Weights of a small transformer language model.
Architecture: RMSNorm before each block, untied embeddings, normalized queries and keys, local attention windows, paired heads, value residuals.
Training: a variant of Muon for these matrices, 149M tokens.
Each number is 500 + 25 x the weight over the matrix's rms, rounded and kept within 0 to 999. Layers, rows and columns count from 0. Numbers have three digits each.

# k: layer 2 attention key, 192x192, rms 0.0685, rows 72-95, columns 64-127
# q: layer 2 attention query, 192x192, rms 0.0703, rows 73-95, columns 64-127
# v: layer 2 attention value, 192x192, rms 0.0759, rows 0-76, columns 64-127
# o: layer 2 attention output (transposed), 192x192, rms 0.365, rows 0-75, columns 64-127
k72:515515546441548474509543517482528503511502531484510526478482465477478439503461498510482498426525509491491500507537494486499484508536527553471476512494521494480506528481526487498484506536428490
q73:491512482515509513473523495528534515481492503476479515488458504536520491460492529508505496509488518502544472497472454535492498486510451481520549534523511529486552524516466543528521455525531532
k73:504496521515463492510511523458459513496515480514522472479490539467502521510504478517503539537494528528504461469498515502480492513510516518530548491437514502527478523423453490549495488499520510
q74:493516471523489488527485541491535496494518559489486504539484488488468522516518483534506500485526477485565489512472522474513472534515450471533473504526529484466508510491508493475464493528481523
k74:474460524485499497564492474528520516472482500536511513472541490527493494474475529533485495505514519473522477501484500480469497486499528518494466471449518522490530511471484477480500461498520496
q75:544468526512536488503513536524508510523517457486511498497477529460480519473501537466470467522492522494462515459474480520549511500478487556443544489521495503474498494508484510482533527472481532
k75:473500479480509508474490498484454493518476521534532463525514500515517555491489504488491500497524554540497495525554524483475521499514525524506514500502480494457487529526483512483532536497553483
q76:531506463475513471515508481498476450513507527522545506494440507553499493496473483498521479515479484506545480475504495494495473525488531492489490464512518530506516509480467466499491512503523491
k76:477490470494517562512466498506450504495498487478504493509483491470493468478498569548454521502524474533518440491492474497463497486472525531497497480495516485534498496465520528513480546491517501
q77:498498532539535529493496529506495489502493471482517540498497495495504502468482529518458559477506490514478560499493521499539466495496511492462539539514479514521530505485494480501467473476488516
k77:543501525508451509455476474483482488442476494513491539494545438535492495475507499456510502492496445526518522476461450485460539542497505512491491532505477497465481488477521506493505495512515489
q78:461500497477550519516501513502560491505450531458503432505577474510497525465506523488537496508487514490467523489544511495473483455520491502487444540481507506509484526479531564521554515495520478
k78:506506513535498478472530484498498506464478484521457510490493524481512537508575489536490506487491466505535526480456480480498503465531524446463505509470546476495475520485485459476521499473502496
q79:484467492496506484521510483487491499501501448496506508502503512508514525512467505508481466511483495514526473479515504485508460469509525464473520477471505509505515519486522501490536535513455461
k79:515502538518500535501485481514534499467531519507554482495498501483431478509510534508459485498490488534456507484481519525525502489492461529478497525497545494518466510489492505523507509479495499
q80:493495523487495531518492526507482488512492499493498483512493457522513528510503533487493496502516509510467516523470505498579522480525494506482526475488504499478544482485506463520514527489466484
k80:519522521508457480504521505523518489505470514489507486508470471531450485477479505482459516495544437511492485507535489510466514503537531496498475522548506504458507476507529479462495477517526531
q81:491543526522501504475497491491476556562516506530477521508540547460450529464538523550497488497503464484510512485492498505486542494508497498520478505490478513532519452512465522516496504471482486
k81:456495464473494527510510497520490524469480477506484527553518472478520514475526457490484487523480567501500504508505482489480534519517491459483517536488479515494522467498451556492482475550523490
q82:504519544486507517480521511468508490500495509508525549545526512474430469474488493498511528497523451525538487455514542491519497466484458508484440522507506496490445498514509480564505497509495516
k82:520503494473467495473547457526502499484539525495495528499547496470493480498484493437491500508460474474437452468509449474476502543493538544556493491496492521508474445485500531491514500540499494
q83:471496509523484496519497503522522503505486491499500505519496490455521455489520483535455519569486514497461477523494494502487520539483492495502490517506550531457468522487502508524513504460483498
k83:494486477490498482520502508514477508473494504550502554481522534511530558525533503473514536486489491533501489484454516466493495486458539478503504492542526470514491483565526475526488516476494537
q84:497504523506435539500485496482483509492477463523531489466512511508470509502460453507502492492532468451479504497507514511508490537502527518501500491524496504474496478472471536461528523493526517
k84:458470541553507502536532536502481464492527456532468512520485524497493523479500465478492513521492541498556510501488493516550538517472509494497424524524496468503436475519511516483497492512451473
q85:496497505480486485503497462477503510514477454498502480534495523477497468512465503513482520508494520514472473520504544531494505516495495480491485509509508534562504483486540494476515478510444440
k85:512530492477506470535505513496469484487507504502552496526503495552486496524519478480548496504569503518485516541481514434510504496530485483452510492491506504467454498508552540514515519475478491
q86:464502502484498486476541491523509527510489490495503492485492488458484528499509522516478501488515495532523476507506510485513509504512526498487508483513480488481509433538474483498519506494489450
k86:509451508516509478487507485526545538478462474499530524479505441520454487487504535476462487494512458492470543524521498468517512504500505497532509485498462534474535510487486542509500520494525533
q87:504478491482466490484515505491529504508531607498522510520499511490492450496476481499471505550496453519513515515505515534496532492499501460494494502529508498519548499511527470509514485486482524
k87:510488478512508498532501476505472504474511511514507495516503462479507474512519530485490554429495497494488479509488480474534526554529474507525477484495529498503515494507522532479539479488479527
q88:494508485524480490527463481525536531461501509498490522493504539461501491472517520562490505505511507507478480495489510518512471502528462502488462491494482494509502482423478485500512492476445496
k88:511527526470513492540537567522489517508497496519502479522500522513502477492486469467520491491481515516489478529446530479501557458499533509481488502485477498452501549499493531514519467516534467
q89:518538508556498495502499539514487514509497519500497480479525492474505507506495510488527548474494473504560542513552527517503499461492463479466501510497516515530500554462488511532525532494491513
k89:526457497487472500479490477506516482503477511494512530502535503506507510529511517494495490460492469477512456539455518497490552508519491494479541446491567469498491494514563510496457508501503467
q90:507530472465525521490496538492522510485512470513477523483475542498485455534507521535479511519483532504511494485502487480505502549499493466489503492484507504527540532487539505522510465519502481
k90:537438506533554482533480481487502490475515522501536506496488489494484528525482506531514470472530530515527501488485510514495488494509492509483535466488501525515470529461487502495518519519503453
q91:496518480494495487469492556508470545505524476526505523502499499507498524513501468487535522535536504477504506507509477507508522517502483465501522510475457535507465508534524503473518489476485495
k91:467545529523533469480470507484467488481502502504511538484484451541494472492499520498479488495517484513504511480517500478478538477507476531502540485518489542483517489491494465523519495502479457
q92:520511517486499516522537487529499450497509506496485523506507498500522526499523475512474493456510486498519492480481492535523506509524511455503469519466531471508495500530487467465480514459445490
k92:505472504494474503501483510478483528458445510488509526515484496494543489475486529469544534499502479457487442517467523497524526486499491513497474525519487463479482466489524508506516507493512524
q93:503514508498501501514489482518453518510508547509488500494495492502455484490478505532497486534482470505501487492452495467524495529555495528461478494509507509509493507488499524471483526513488516
k93:473505534479495526477525510445505484478501482478500539530446532499535478475454519512509496482495499531505485488520491517482519482481504480516510510473472519522494502478535532493466489497478497
q94:534489472466433490516533489485500492454550530488494531550511501501490466539485463500503502478527498474494514537502488546463440514537505511552523547478522482539514506476462518490484493519508482
k94:533523488529530489529511561475492485509523481495529478462502499498477525524472497482461494492503479504509483468518508518512518480454508507480479559485559509514522515545490509517476537535493473
q95:485504549498448496519537498445470519511493486505509512480506479490521485515485514488454495516489493521492508495512539480505492525516485473494503486491484485542478477477520473473516504481525527
k95:488513516487524548507526448416509487487529522494522499537472498465474480538477478502497481512512483483491467525483473499456470510497490528491460480430516550523519459529568541497507474507528500
v0:471535506496513498491484532511519472470465539551499483475511513491498465461535486494506508494471487509502500526511502490459502517529458477542484460506506497471474473488514466494508500560480529
o0:515480479530493513517460504494513505535551481496462509538535486547552485481494540463505453503495516505483479469531475501504523509499500579482464515503487500499545496573510474522492506513505531
v1:446490527523478485541493474466501475492529461490536477543457542486508481476485492501470477476505514515537474523472502506494463487556513451502476518508505551524509488479452509552477508472489527
o1:503475471483538488490524553542537491472504553485445513487497474500459512514478509498502489481500529513478511484483535502492542505505530527523510496520514461472490516485536496520497536471520503
v2:450507531535520535486535506494490498491468473528470489475495504466490516454490486492475545514398451480510492478458483504523518504513469536487492493526496518466510501497518518502518479527479498
o2:474492450471472498497472535475476480512516528510483521526480482551530477533510566476489458448564496460543496512556485501561517539462476449468524464475502484501461464545534478459510514514529496
v3:523490504551459445490516517498470534482517501548506545537529483509518522502496503511494528525473479444536491477549510462491488518532530516468484489496506499497510486506495499529552526480480480
o3:487548475500511475511472516513524543509494476487544478475476515477466521488517491469546487528526494527462510491473495470476495509519509520484506500500491501493472464540518503474490498481473526
v4:519579524510516471487498487515522516505505476499487494530535496512487496502570535499492456529489483539498491473527472526494460432502508484562508533501527506465520545507498503530541487527471469
o4:515508486450466506486547559541515509481550525548512489509503489493541480500491449474502501516511509492481498492505478475514513539471517538495511499515480475467511480551525501475531524490473554
v5:473489572504522482503535466491489522460537553537518525546528498525478492520531498499493482492472546485481506495468507477480527491498485491493524567493518523499476492508498486491467526500564524
o5:471478478492482456525480519530477479450500479501473547508502463479537459504442468523524507499507510518524502545504524535468474500499506506527472466519489442513483567510523488515533493472547495
v6:488499496515504437513493486507484530519521484523509479488483491524467505488487512516513487452504495514528543567480478510479483512490527512515485504508459456497492503507508463440500506503507512
o6:549536514465497520443532536505514534447547511475516520473459515489527486482476494491557493519477488494499461529528512479457494503520458513523498516510517491489454496485511513557512480498519487
v7:510536517501541515511532475524489473495491534489510519526501496482531518489495515481479500551480473476525530517499537520466501507458529484500437496497474535477509489478446511542528480509488433
o7:457456520536498499385472547480498499479508494499499523488542495524492512519550554502530504556520502439507510514469510480505476508490479497495556520511513526503462516540509487515496485519504550
v8:565488467477523527513490510522517490516506510490472509549514498465487498483531477508512520529483518525474482488519483491484472488453518489494489488506497519475512485510472530514533485492466538
o8:447556537507512498498491482460505512480496481483479516481488475535500473540494508495475509486514465478451521502494499452549494553519478481456459526473557523475482508503536451563537500457540476
v9:493519496502480489486500514500494527534461489519473502529533515501548498481517498526489528484507492551478521487496481522492482499479523476506523485480461503464473496469538484485538489509494509
o9:551499453525468486515488453478505511461531466490490517467508484498495517521515462507490455539474475531530488505490463517458468517508551494488551503543484473516529521523484466484509508498463481
v10:539507466544534512518507549515512485517536511502528501523526438487546473516514515479506477509525488498487474470512496551530486503517487497538497492504486505511474505498458523490517443511492535
o10:515514490513480499513489499545516515517432524479519486496470488483528476511469473521485544457499551484503459470524529462515521486519480466528515544506517508534526495519506511489511485502520485
v11:560562484502483498482544518489528465512481471490514513534510514505493535493481494501461513481495490493467482511491515461479526508495506546485489502504531484538515488516516491465493498468481480
o11:452509486495501463462448484481496545459482557471479483516431447511461516488522510503505547503518505499529495500467483486526463496496510487493506493492500510444486471449488500551478511511528515
v12:483515520516534526522506475500511490489526567467501490486475535496512476479474491503473548537506505544548472500495504482467503526518488545471542500491441476507480469518569468476514534469477496
o12:508493458493454528480522479540518525500510473572494477462522457506488555517527507533521490487455502504478493487579542508510526495507500516460431510460513511511518501527507489498472495537470485
v13:522513503491500497492473489499476458458499508524524469496507523472490566523516527491507503545468461497494545524471517511514482481470484496521503542530461432506519497523488491519523480513525515
o13:495488489450531498477483511507506505538488532464507539526461462496456505483499543492493474479532513497468489513474482477475501542492501472520538476516505510491469471488508493479494490481492492
v14:517462547515484481474466515505507495517514476489510525515554545529547512498517483499518534503537497480499514546515484460524480480491475496518498529454555495482512483452487486529512499518475490
o14:538534541542565515486542458501504480480491471499466473540481471498529481514503478487460485546460541500501529527473542488490502478485506467501500529557498495490508450499519444476464527453484516
v15:502502478516551520511504516500534480541524508531489518490451477510457467476473519489507504466508521537465483536473473533533521517494507480495544476480526518515463472500451513484499499482506495
o15:489519524478472506458518463504504519507514478474547489539510483515540517450488489542482504521513468524568494494510551484487519447489548530507500539533471496494492467508512511502505492510483527
v16:509481476453492486484535470551498507461451495521541501481467494515494524523512466507470533465481486516510488533453509524518468512524478519515504530478495462514523481534519534490504500507539551
o16:522484488537504470545501502491539456527445509512481542482547542561531480455462490471472498539536518471484470488496486478481502492510479539497430469506492541493494493505511437466505530478527535
v17:538471496474518489513458476530465468546506498516520525489476539511496545538559494515501473502481495575468477523530487478517493522522473511502490527518499489523485515487492515474487539531538472
o17:464502484478526554537511464471478521435487494474480517438500530521461522500429521452488512494506471457493500478556492527469494519501504516502534516561509465510459458493479520460509518528464494
v18:470529471489494469488485489494474476501504487457499512520497473542458513501503484498499523503513570503519438481549503515458521511483539465440511513480495502485491485491468502497490588488503498
o18:506503547467574524494470505490527501531504472513455435542496474488502528499523491536510512538517452486500503496509494539504529442520486505540455520518527486492513516529473521498503517450514528
v19:487475489501516511560527472533558484505518501509554527468502479488529536495525497462490488483525505474508483539514513566499505477473472526478482499478512465457530472513499519531485537529508507
o19:504501509508522510516512517522515520470473470515496466498471579521510476475468493491536522478482505516453489515573501514525482495472510505493511482504525521553515517549479514457485464531492504
v20:488464463514480466477517526512509521492506511532515499483556531512507473486502505526507513468509485473515470468462513505504472490517479482506479512503528542475553480505529486476490539490497491
o20:529481488519496491504499529483495492530518481484473455471489472508473502535466528489491458504501473527511493444540509485485487485526547510501460499528516450504525457465474494491456486485490492
v21:458524484533501510499533467508508514506476497425490495484498497504459459498511480532474487527516547477521513453463454513475515505535464496499541509525521501498561491450512514535499498492468519
o21:514506520495500496549475495508498461498540476504505480492543473488514533465541464480499518492477484506469470502494470528527522510498546503541499498464506505482534483491503497470491515502502451
v22:515511472482497523502542497506427506523504511486517466469471491511538463485543470511519513513491506498510454480486515507499495473513458502540536520426540522528471503454511495518465489508528545
o22:508547429487491519565462535531507516508495500529518505515492483469513444477544529464517516434501531520515508484504514495512514527547500483481442496506483509509515534475440489454519493520469517
v23:536510497473514474507544533487486535517506519492498491537464505467528500508507556456524511461500480533502513528524498488518528477468519517507474512478500493512480487513487490531514536487490517
o23:485510493528518496482500492505493526482510498478482471467513534462450524501550470494506540515511513501491479503522543517499520503524530473492515490539528534477484497488477521511538513514461532
v24:499482458548529519516548463501491549511504502493481475468501555512507495506476458533536494474479485527512491524450533516493510487494511499521504503468504543508503491504523526487481548471457454
o24:508487514473448477530490500499514508483479474499534459500498525441495535499464477491446489510476451504483486480539480484474501526491477483508517507548509502522507464484505490520521445498517495
v25:498488507519493481488473495527540527489503481490491476472517489452454535521520554462461466479491491488460530534541475534506510501466480472511503499475490495464520525500547521488498492524540537
o25:522536460531512465504474514468447504525540479500474480457532557466548504472517489476508476529513536434541497434500520468516502486515481507462486543506480532500501506528502453524488514521488491
v26:499489501522489459514505494491501482506518475512466465525506538494465510479500490510553476516493512519462506524526485503423520537472471451484503516508439523508534495543507526555487520471514518
o26:510505497516468509518477514517472500490483514525486497523501469515526547512493499530502482471530540483559506527483458491513524517526535517513491553447556467543470455495495533548482460503452469
v27:487476519449457501516525465537505517537507493553483522504492458531477515493477494503481496501504513453506501527497505538529497473520492512529535503489507486498480483541469478539513490479496543
o27:507504489487499516516483517536521487490483499513523450508500521535501474483488480548484519502508408513512496538481511452493486510550481490519497433492524500506536518479476517517490450506568512
v28:492493547536463535510498511520512502475483456503499453524544538484518489490494549511496470527485504513511501494532513555521491511491501474497486488503486516466488529470430490548509497533511502
o28:503477480475520481455487487476510447507500482522526510508462484485496446511534489517502504457507472501492489520475499471482490541462484508465579485524458565511527499477551482480501472502500472
v29:482528530476474537513523526513444451514502498501500519528453480450513504498478489503529485515511489517474467519440504486440496516482488506486506468491478494478509509539503534521466483459489508
o29:490508517550517479518503528511491520500487491541469512519482516537515522512526494486460526518514512449470553483499516513535484518493483491486493491546492485467461529481493526518521516523452505
v30:500507508445518499536522508505499470485525514497515464478499522481477464485495464488506494505489557464498499476506530494519505510494565510494493510531494483555470541530505529518519515485499473
o30:479479496512488460485493471493538487520457541534498498494514484526527493495498499486475504486479491525484523539499538499481468497502474486527533491463493477501505446514509494512481477525499509
v31:512505482525507521495462535465490493482494507466522500489509512503474520444476517493486471514528499516489480448521505496491499505528495449456531544460478524512501546541520502507501496535492514
o31:466469463508495480480556553528504519513501507504507514466508462471474490502487491485489498451510500478482566503466494466462495495464485456532497500451524492513581468476441540501494501507523497
v32:448537474447509467482507483537508517495469492536456515457470487477483476514524479523513456482471549565497484525506512516472521498507503516481497478511507479519533509518498517508520506490486530
o32:536519501535435548548492503516491436464498486515484491547514508517496509500509568534526500539478456521493543490518485483509489484481520542578541491512510439510475471503495511522488504463464466
v33:506516504513473472520562487472489496526514508514528468459505517456506503490461471462511486541520507538524530519528501481472505498525494518506482483514544494441507507495520503515512469472539518
o33:459493470513514537516498514519478493495500465509446484522500469435495501473556479497487516508503504507519524499476520476481521519511524514541494499530540471541486496499514484500496530518454471
v34:517504468465473527449475477506469519481476504513493524482492502470522481486504504476546517525505501489490520515473474561482512462540481510506496481470510500494547494513494447528545482525497489
o34:516486509523505511523504493519494483510485511497465560514518521487477546521513466540453490530523511477502501478447506471528509503479516463464468532531494487492506491498494445458454500512499467
v35:484541497486429472516488493484508495487473478487506501498497520522481476491450486497509524488470544531484515509503539486497529473519519461541529509504509440511525519490479527493537507476534513
o35:468461541471544534494462518521515556481505503530466518469524490458502489520520494482504547475443500474499470478510506501514470503460507478458467519471529449497475488415545485518480479447485511
v36:476489498489458508510502472516490485511526521485509480469514454479517520506547513492502496484523475508488520531505459463484540500447526526484422536499516441506497496501566509493555503440491496
o36:520519512516549538465492574486484563501446475486480539454482574494507456509513507492482559568491483480462482451462507474462505544521517453499513493531512474486517511507509511480492506496483485
v37:485486467447483490514514472442499489468502513525504517478515507502449507519482513546455476523510539520448447501481454462504499478479518504509476544492525523532461479519535508471485491453495509
o37:473471553516568507496511488481463490475480525501534479490516503553554557460496480492492517523489530509512470487487510531482486523526512477525466452509476476480526517490444493528513520500484493
v38:502507498533437509494484486478442446461504499474467476470499489512481486463491516515528517501497507539471450502504526498522487489505534437515487481519504493463496530491489519465506479527477469
o38:475530473498514537467492450499452535573503483504496510533442512522488533500463464499529505493479499517508507467478455496499465501515519516479534505487530480482483510508547504517541511485477521
v39:480496500514488508472520514495515522512455508510531484495533496501463470471488528517454519466472478478525499507494534528489481503543581524497466529513464460520454513499460560484476489525467520
o39:549481513470516548474495529501502488510492492496499536475441495561480526501534498535524502519511499500507486531469543497547524460485492478541525526511505498513502514523497490489487494523545500
v40:503523523554535499528501517498493515499504503473472483523497464496520522497511498517500468517503554499539527491483459509476494491447503490537519479498530471539510466464520479542469481476481480
o40:534535485499498480468514482482531472484521469489524490490450550473513507501491525487471490504509538525544561512523480544505525497526518502486506504502472476527491448498455487498504515421548512
v41:522469552504477526539556515474501448489491497518486526500513498516468517557475532465515504484494459533517486474488477499522555504472511484473507505490495507516487467515546534520521507462521552
o41:433521436519494462481477508482523486518524483470492473503531442503545479432547457526515459530524493532489507510513543479496530489523511514497539504479548479508483503481477481491514510544484552
v42:547495495517501545537533519520536485493465451449516465505468481478509569523503480533510466518468476480502506526509492493535515495528511564483528495496529497509508573497500455490534452489457511
o42:491535468486538534467526467490515499480497505543520535493526538490469434511506530497537503517525542525499473501484538513522477503504542492490530491472514506513490448539513543465501468496477502
v43:529489511506515466449426461472518529512469494493485483492535453498520530496518511501509525466485478517468489438500507518480521508491499496494495495539478535497474530520553518560503521519465469
o43:500541510509518520481487518475492448508518502504512540550510506483493491549497478428490493487523493501513556477523484529460528482483478520530514525522498506482482490501488465517575469476499546
v44:480535505508504507502472500508499514516498511558492538426505489518549528482478521506491473508497506578520467477526502461481532497532502530524494493481510548541472515483452517447478471506543485
o44:497483459493504496506504500560477504490503508445542494531455501489476491468517506485482476469516468473453490500507487486574474565521484519507503474487494521501525485505478495487501511528489521
v45:498501499528476487526528501515510491520525513462519518518454458432462502492479470486527498546507501472467444499498518451479481503470423556505472502499523484529564486515525533475517543526511499
o45:504513479486529501485490544507498502519537472507500454471488547541460482478494499466486527496465511504527492510480519495512502507473493493526490503522516480430509481513493505480524467486479519
v46:510493461526550498529477501506527464516509476504512480549559466470494493513505512537477554489497536489486485521503520510497475452473519535469516459501523504457491533546525517517480490502478505
o46:480497549500502499498494504453523427514505533494492493485446513517482501487476500503512505480476475523542441540480500486499491529488493529496446525482495515451506468522500524502511471461488529
v47:488461440556483463594506470534527506504523478485542469458495506499467515514464486477520516518496530510512499490474457520508507536462507517540503523501487530515480488487523495460582492504510556
o47:512514518539503520511491496500527502474494466529499492480460504497500492512504497495559529490525494502514525550578494485446540507479438529499464477466518509532483487494523513524473500491502540
v48:480515520469481526535509523501503528487530477537480501460501481470506530476516469467499467489540500435495492488471535451511465499539519472472548542517490552517506493511568486495509561507502538
o48:498474484511544517461501482531495516519464493445514470477537513514484526555519473475512479520496514530489524496529436551508497502519466523498487484462521494527450507530522492509520448559491496
v49:499463523545467506507557474517473496510497488467506502439444473488513514500525505479483517475453502526482549465491543542491457504544512536512502491527517487501480504487457492502540464505515507
o49:496503476485504505530465513514497442497496490525576514498500496470497463470524484531534565506504508571570555437535477531518503502511521480544501511488498557490461542513565460482429509485453483
v50:482470493491521498504507502513483477518526488471452568518511517516481492491511488490514545503511504451490505487522497527502469501473471526510459498480475505507489522506498484540436487489538530
o50:519468466511506510498476501470512526502526544520505485497499477487434511529464463527505518503534518464548502475478523518528453500508485505509502504498543501480502529501455517469518458527510465
v51:518515527516449532538464515498509479510526489478524473544469542477449498515535499522502535504471518497475507552525485500506524528537481528431510426544469521526512501522507509518490481488494544
o51:525475488479464496561510474504489527474462515519492492480539473504530490500459508515494479506537480512521468511518493505537478488534491509511475517456483516470457516471492540447552514512507478
v52:461516460494498493513490456533462536483539519501523520516467489455496486520482465516520500499500495510544496521481485527481557516509462496545507497513511540480532477507500489476496494481532501
o52:507521503479497490488501508533496522510490530547501532508514550499452511484518500475460547476512481524504515464532539457485460469503547471506481528481476470584477506486524518544556511477465512
v53:508528488475503516508494461472519539470500523470451460499512499525475496487490510472512520487531544457521521516513506503438520512511533461492506488514466470524516476498534480488495484507472540
o53:512518495464502527458480505519499487494514473496498518503520501523568465514491485488525482507485502525522487476483488536503523533515523475456476456476523488476533491502444504526539543487539481
v54:501560502537543529482487492469495570548459537495463499525518496510497532472485551542455500456522489517521510543519472518513525503508499497522509483474493483494489504503514505487528485498506476
o54:482479529488489525542534514526501463508543482501558509476508481501477490516488473531476506488505473510492466489448519491487444493516557493460519469504489479517491490520451508484520520503493507
v55:475481471507535484463525516525483480494481516494460559475496475463482474494487572489513499517473523462494560476518507486515532500527506540506491514499505507515547465524518495509493539485508507
o55:518533492524490499489510516484466497508507498473480469538472514530538540529517461472480472534508431500504470557491473456487501524485521516461510484513512497478504488457510483520475475527481543
v56:479512495489556507496501492536486543464520459508493517498483505497479487499513496483505495435529475536499535514523514502531526453564527494511488467469487516463508537474488468522524481517495500
o56:527486506527492503511554531541507490526503512490465471523524527477510462486497561501528505513478511527525519460463454474518486494478483498460523522503501527515516546520513519485559479483482496
v57:517512525514557531480532487462444471495505558503487526484535478523495472468480488461488462472465506501503511520520476466510452485563445515506516525517483499485477463535500525529472538510527492
o57:541506501521486506490483491495462463488485522489483494531455502558487554474478529483488515528530508437497544514482518456522526500539489537541464526489518477447517526516456505505500475538482499
v58:500500513497449535475492470447514515506467485495473510514531462538514476468513487512476477476512473509520540511454474526518446502475495509496480496492523513477489525465460476546560528527522448
o58:505524494463501458541491509499498486488533547524507525510470476527511468530478521520530489479503476488478452476537490523508491538504450497495508466532513522468535509508490435490476467483533494
v59:492525504524504509454459486535528504513518490480514486458485517497489502511484513532431474519500512461507481546484535468489511506472481466503505508462534515515500517509473453492511491513491511
o59:530497487473529472499492476522512504537498516482488492493466505546541488487498483550531537512523498519488497484505539485511514547468521503471473466506457463502503515504493504478502477507471456
v60:492529489527493519497483483454499526489537496519518457484528504507496504502481501482515498504517508505464546479495491504484511526459459480466501511494528497500552497494496470524427533501470492
o60:505466525481522466478501520499414523497511505517536501516465501429535466428541480479503450491487526501489517542557459516520492489477503494551516482473494492522509437516477550486503472490566516
v61:503507508502478498525499470494456443501495461511524448472502493522483478489470487499489446499519482495495494542520503522481498432520519514477475501480498543472500514511474508514506521501479469
o61:475476493501526501500512463498526441506493523492478534495492529508554490495540507545544468536509489500522526506473460486509513543509502561487491514503540492515501451542520488490481537556462495
v62:493535523494478492527522502527540495469524498486493477480481500455524504479498497499506462510496504506485489538505547544482509509512500463517444440507517457449475497472479489475491523499530478
o62:478474522510531493522483532511484494477501471529418491517439485558501466532483522495539471526473517490512493464505453494514493500496517543464567507488498509531540505521507545518528456522520543
v63:513479457467485516498527487496551476487462514511502526515510508470505500521509490495453502519500501497500468463480455510480464515505518475549484515462526482499488462499517525480508509518507476
o63:519522517499491498485550542477500553518492559512466505515483456467510486523522483531520460522491464500484482526527539550502532518497517505486485501528497484503536546545492485504487485484471525
v64:498488510480484473551495490507497497497488493499489510502523517511496514514436511491496482547492510520524460500511480533474492496483492463534491474492539485509525478518510460490476518453560511
o64:485497475493507517501433501499484533529441455509526490484524492525531542500518524454550480520485449510495521467524510496529483468475523492480503490503489523532492464505488457489478555462496494
v65:507483458496477503498511524490528484501491483490475529487515474520461467512532548551477530526458470491481526540506458543556496487453467498505538469472411507484516519526497439501521494547474516
o65:527516515482520485544480533474456518553542478519492506549480495471518539518450520486534481507514492503455530475503498512485540506509557480494481460500543535520478495522509531518445507528480503
v66:509497526485501464495531492477463495513479549498486541487506517526491500492492461508485485476488522522505474443492477521504514520518465512484502511504457503462488506480517537500523497469529482
o66:469521486498478481520444542471533542533464506529539502518543504506500473549514462519484524465498507498510496545517490456529492493494525495493502498496515487491455508511532472542526448501487466
v67:495466483544496523506474490459515508468453489506512491514511481523493470505504518517473479482510483521477515536506501518491502451443492455489508497485488481492569560495510468510533506476558513
o67:542499555532485512514445502464487483494487472433511537528504462485505473479489450481515513512489509445487494463468489532484485495536482513513502507505528508499453506459527465528478492487542479
v68:494474471487509500472487527522552501532535529505469526490550507467457454501495491494545474515502521499466546532475487516543424480521563551523545471534524510543530524492463501507448473476501531
o68:514504505475467510479521462514457523483490563493540492548488477497523536521432508492509491490532486534517504497505435451500492497508511497446528459494500502484498481485549514497489489490451484
v69:498533509465489475485482489528513482506493504471507478503514516542482518516537549487481491497486420505532485490482475525522461496445475502486506491430447538518521502488490511465506476462520484
o69:526465511528471470502513478441500520501473492485481539493435529480557515520535521485541510484521538493485456453485531513484449492537524450525527492532477523436532488485492472506480489540481548
v70:486509522434481477518519489529489526478494490527476499499509486438461500478536475520511506518523480477512475512492464524512478459479518452452512492497504487502482496499482491519453532485530520
o70:498524522515518469495489495500527489443483530484518490535489459481483495506488465458475490483485547480514491501496540492547539491549474510550479526484531542509555502467528495471516502525535483
v71:432467501516479503530493524470509470483492555503487439510457506485451498498476509484483506515488510498545554480517513447522519527493464519522535502512503467483476500534485499462502492468495519
o71:516534469543499493472525499508535479529473495488497577502495455516502489503489488503514501454470515495465500550527503518453518487543532464517510550458536456513517508548535489541520509532485524
v72:474490489533505497503524474520499508568517464491480495465471494530502519522507496491534499493514516577518481494491513503522466489500543489524547533527495515480485547515495528484493502477489462
o72:473495472511498537492512498424492527504522485514498520558474519500519520449537526504496475529517457545507523540526502487471447476498448503496541476509497512515498492524525454512519455548471511
v73:503517481463589488491470517447516510527474472548503533474532522459571524479502507506523525483493525483508519519496456510550509508500523462494456483534486527543495482470479505493495506513496485
o73:531449520519505527472512522493484506450555568513500499522491509519456505478474522491501468513543480553496503505516530507445491470488489510514504509505524502546508569497489480520480490495516508
v74:537510511502501534528493481516497543509564503465435514521542495478484474525516540478510500513475515489484510478509499518481487523517504548491520549535485531508479480483518526497510467503518456
o74:444472494501525482495483484473557487503481559526525555493489495492516494536515488499479517457513480491507468491480525452483476500513507503486522452481492443481524537495486475507477531508486499
v75:496495489536493498488514483486530489450527498487530486509545500520496525458533487474492461487510480524509519518513494513503531487494489444525530525505464492513506505523486498514502484513507488
o75:520505553469478516491471533532500471518487492480504526507514542514508457464491530454508461520468533489482498482472488485551504497496492506479518533496531519495505489495485502496523490497487513
v76:559532463501465522549539496528505512468503528497513507517475537486496487504543543507499508482503469572467513465524531481487487495519473510506478511512472529466498522495526532516503565508489518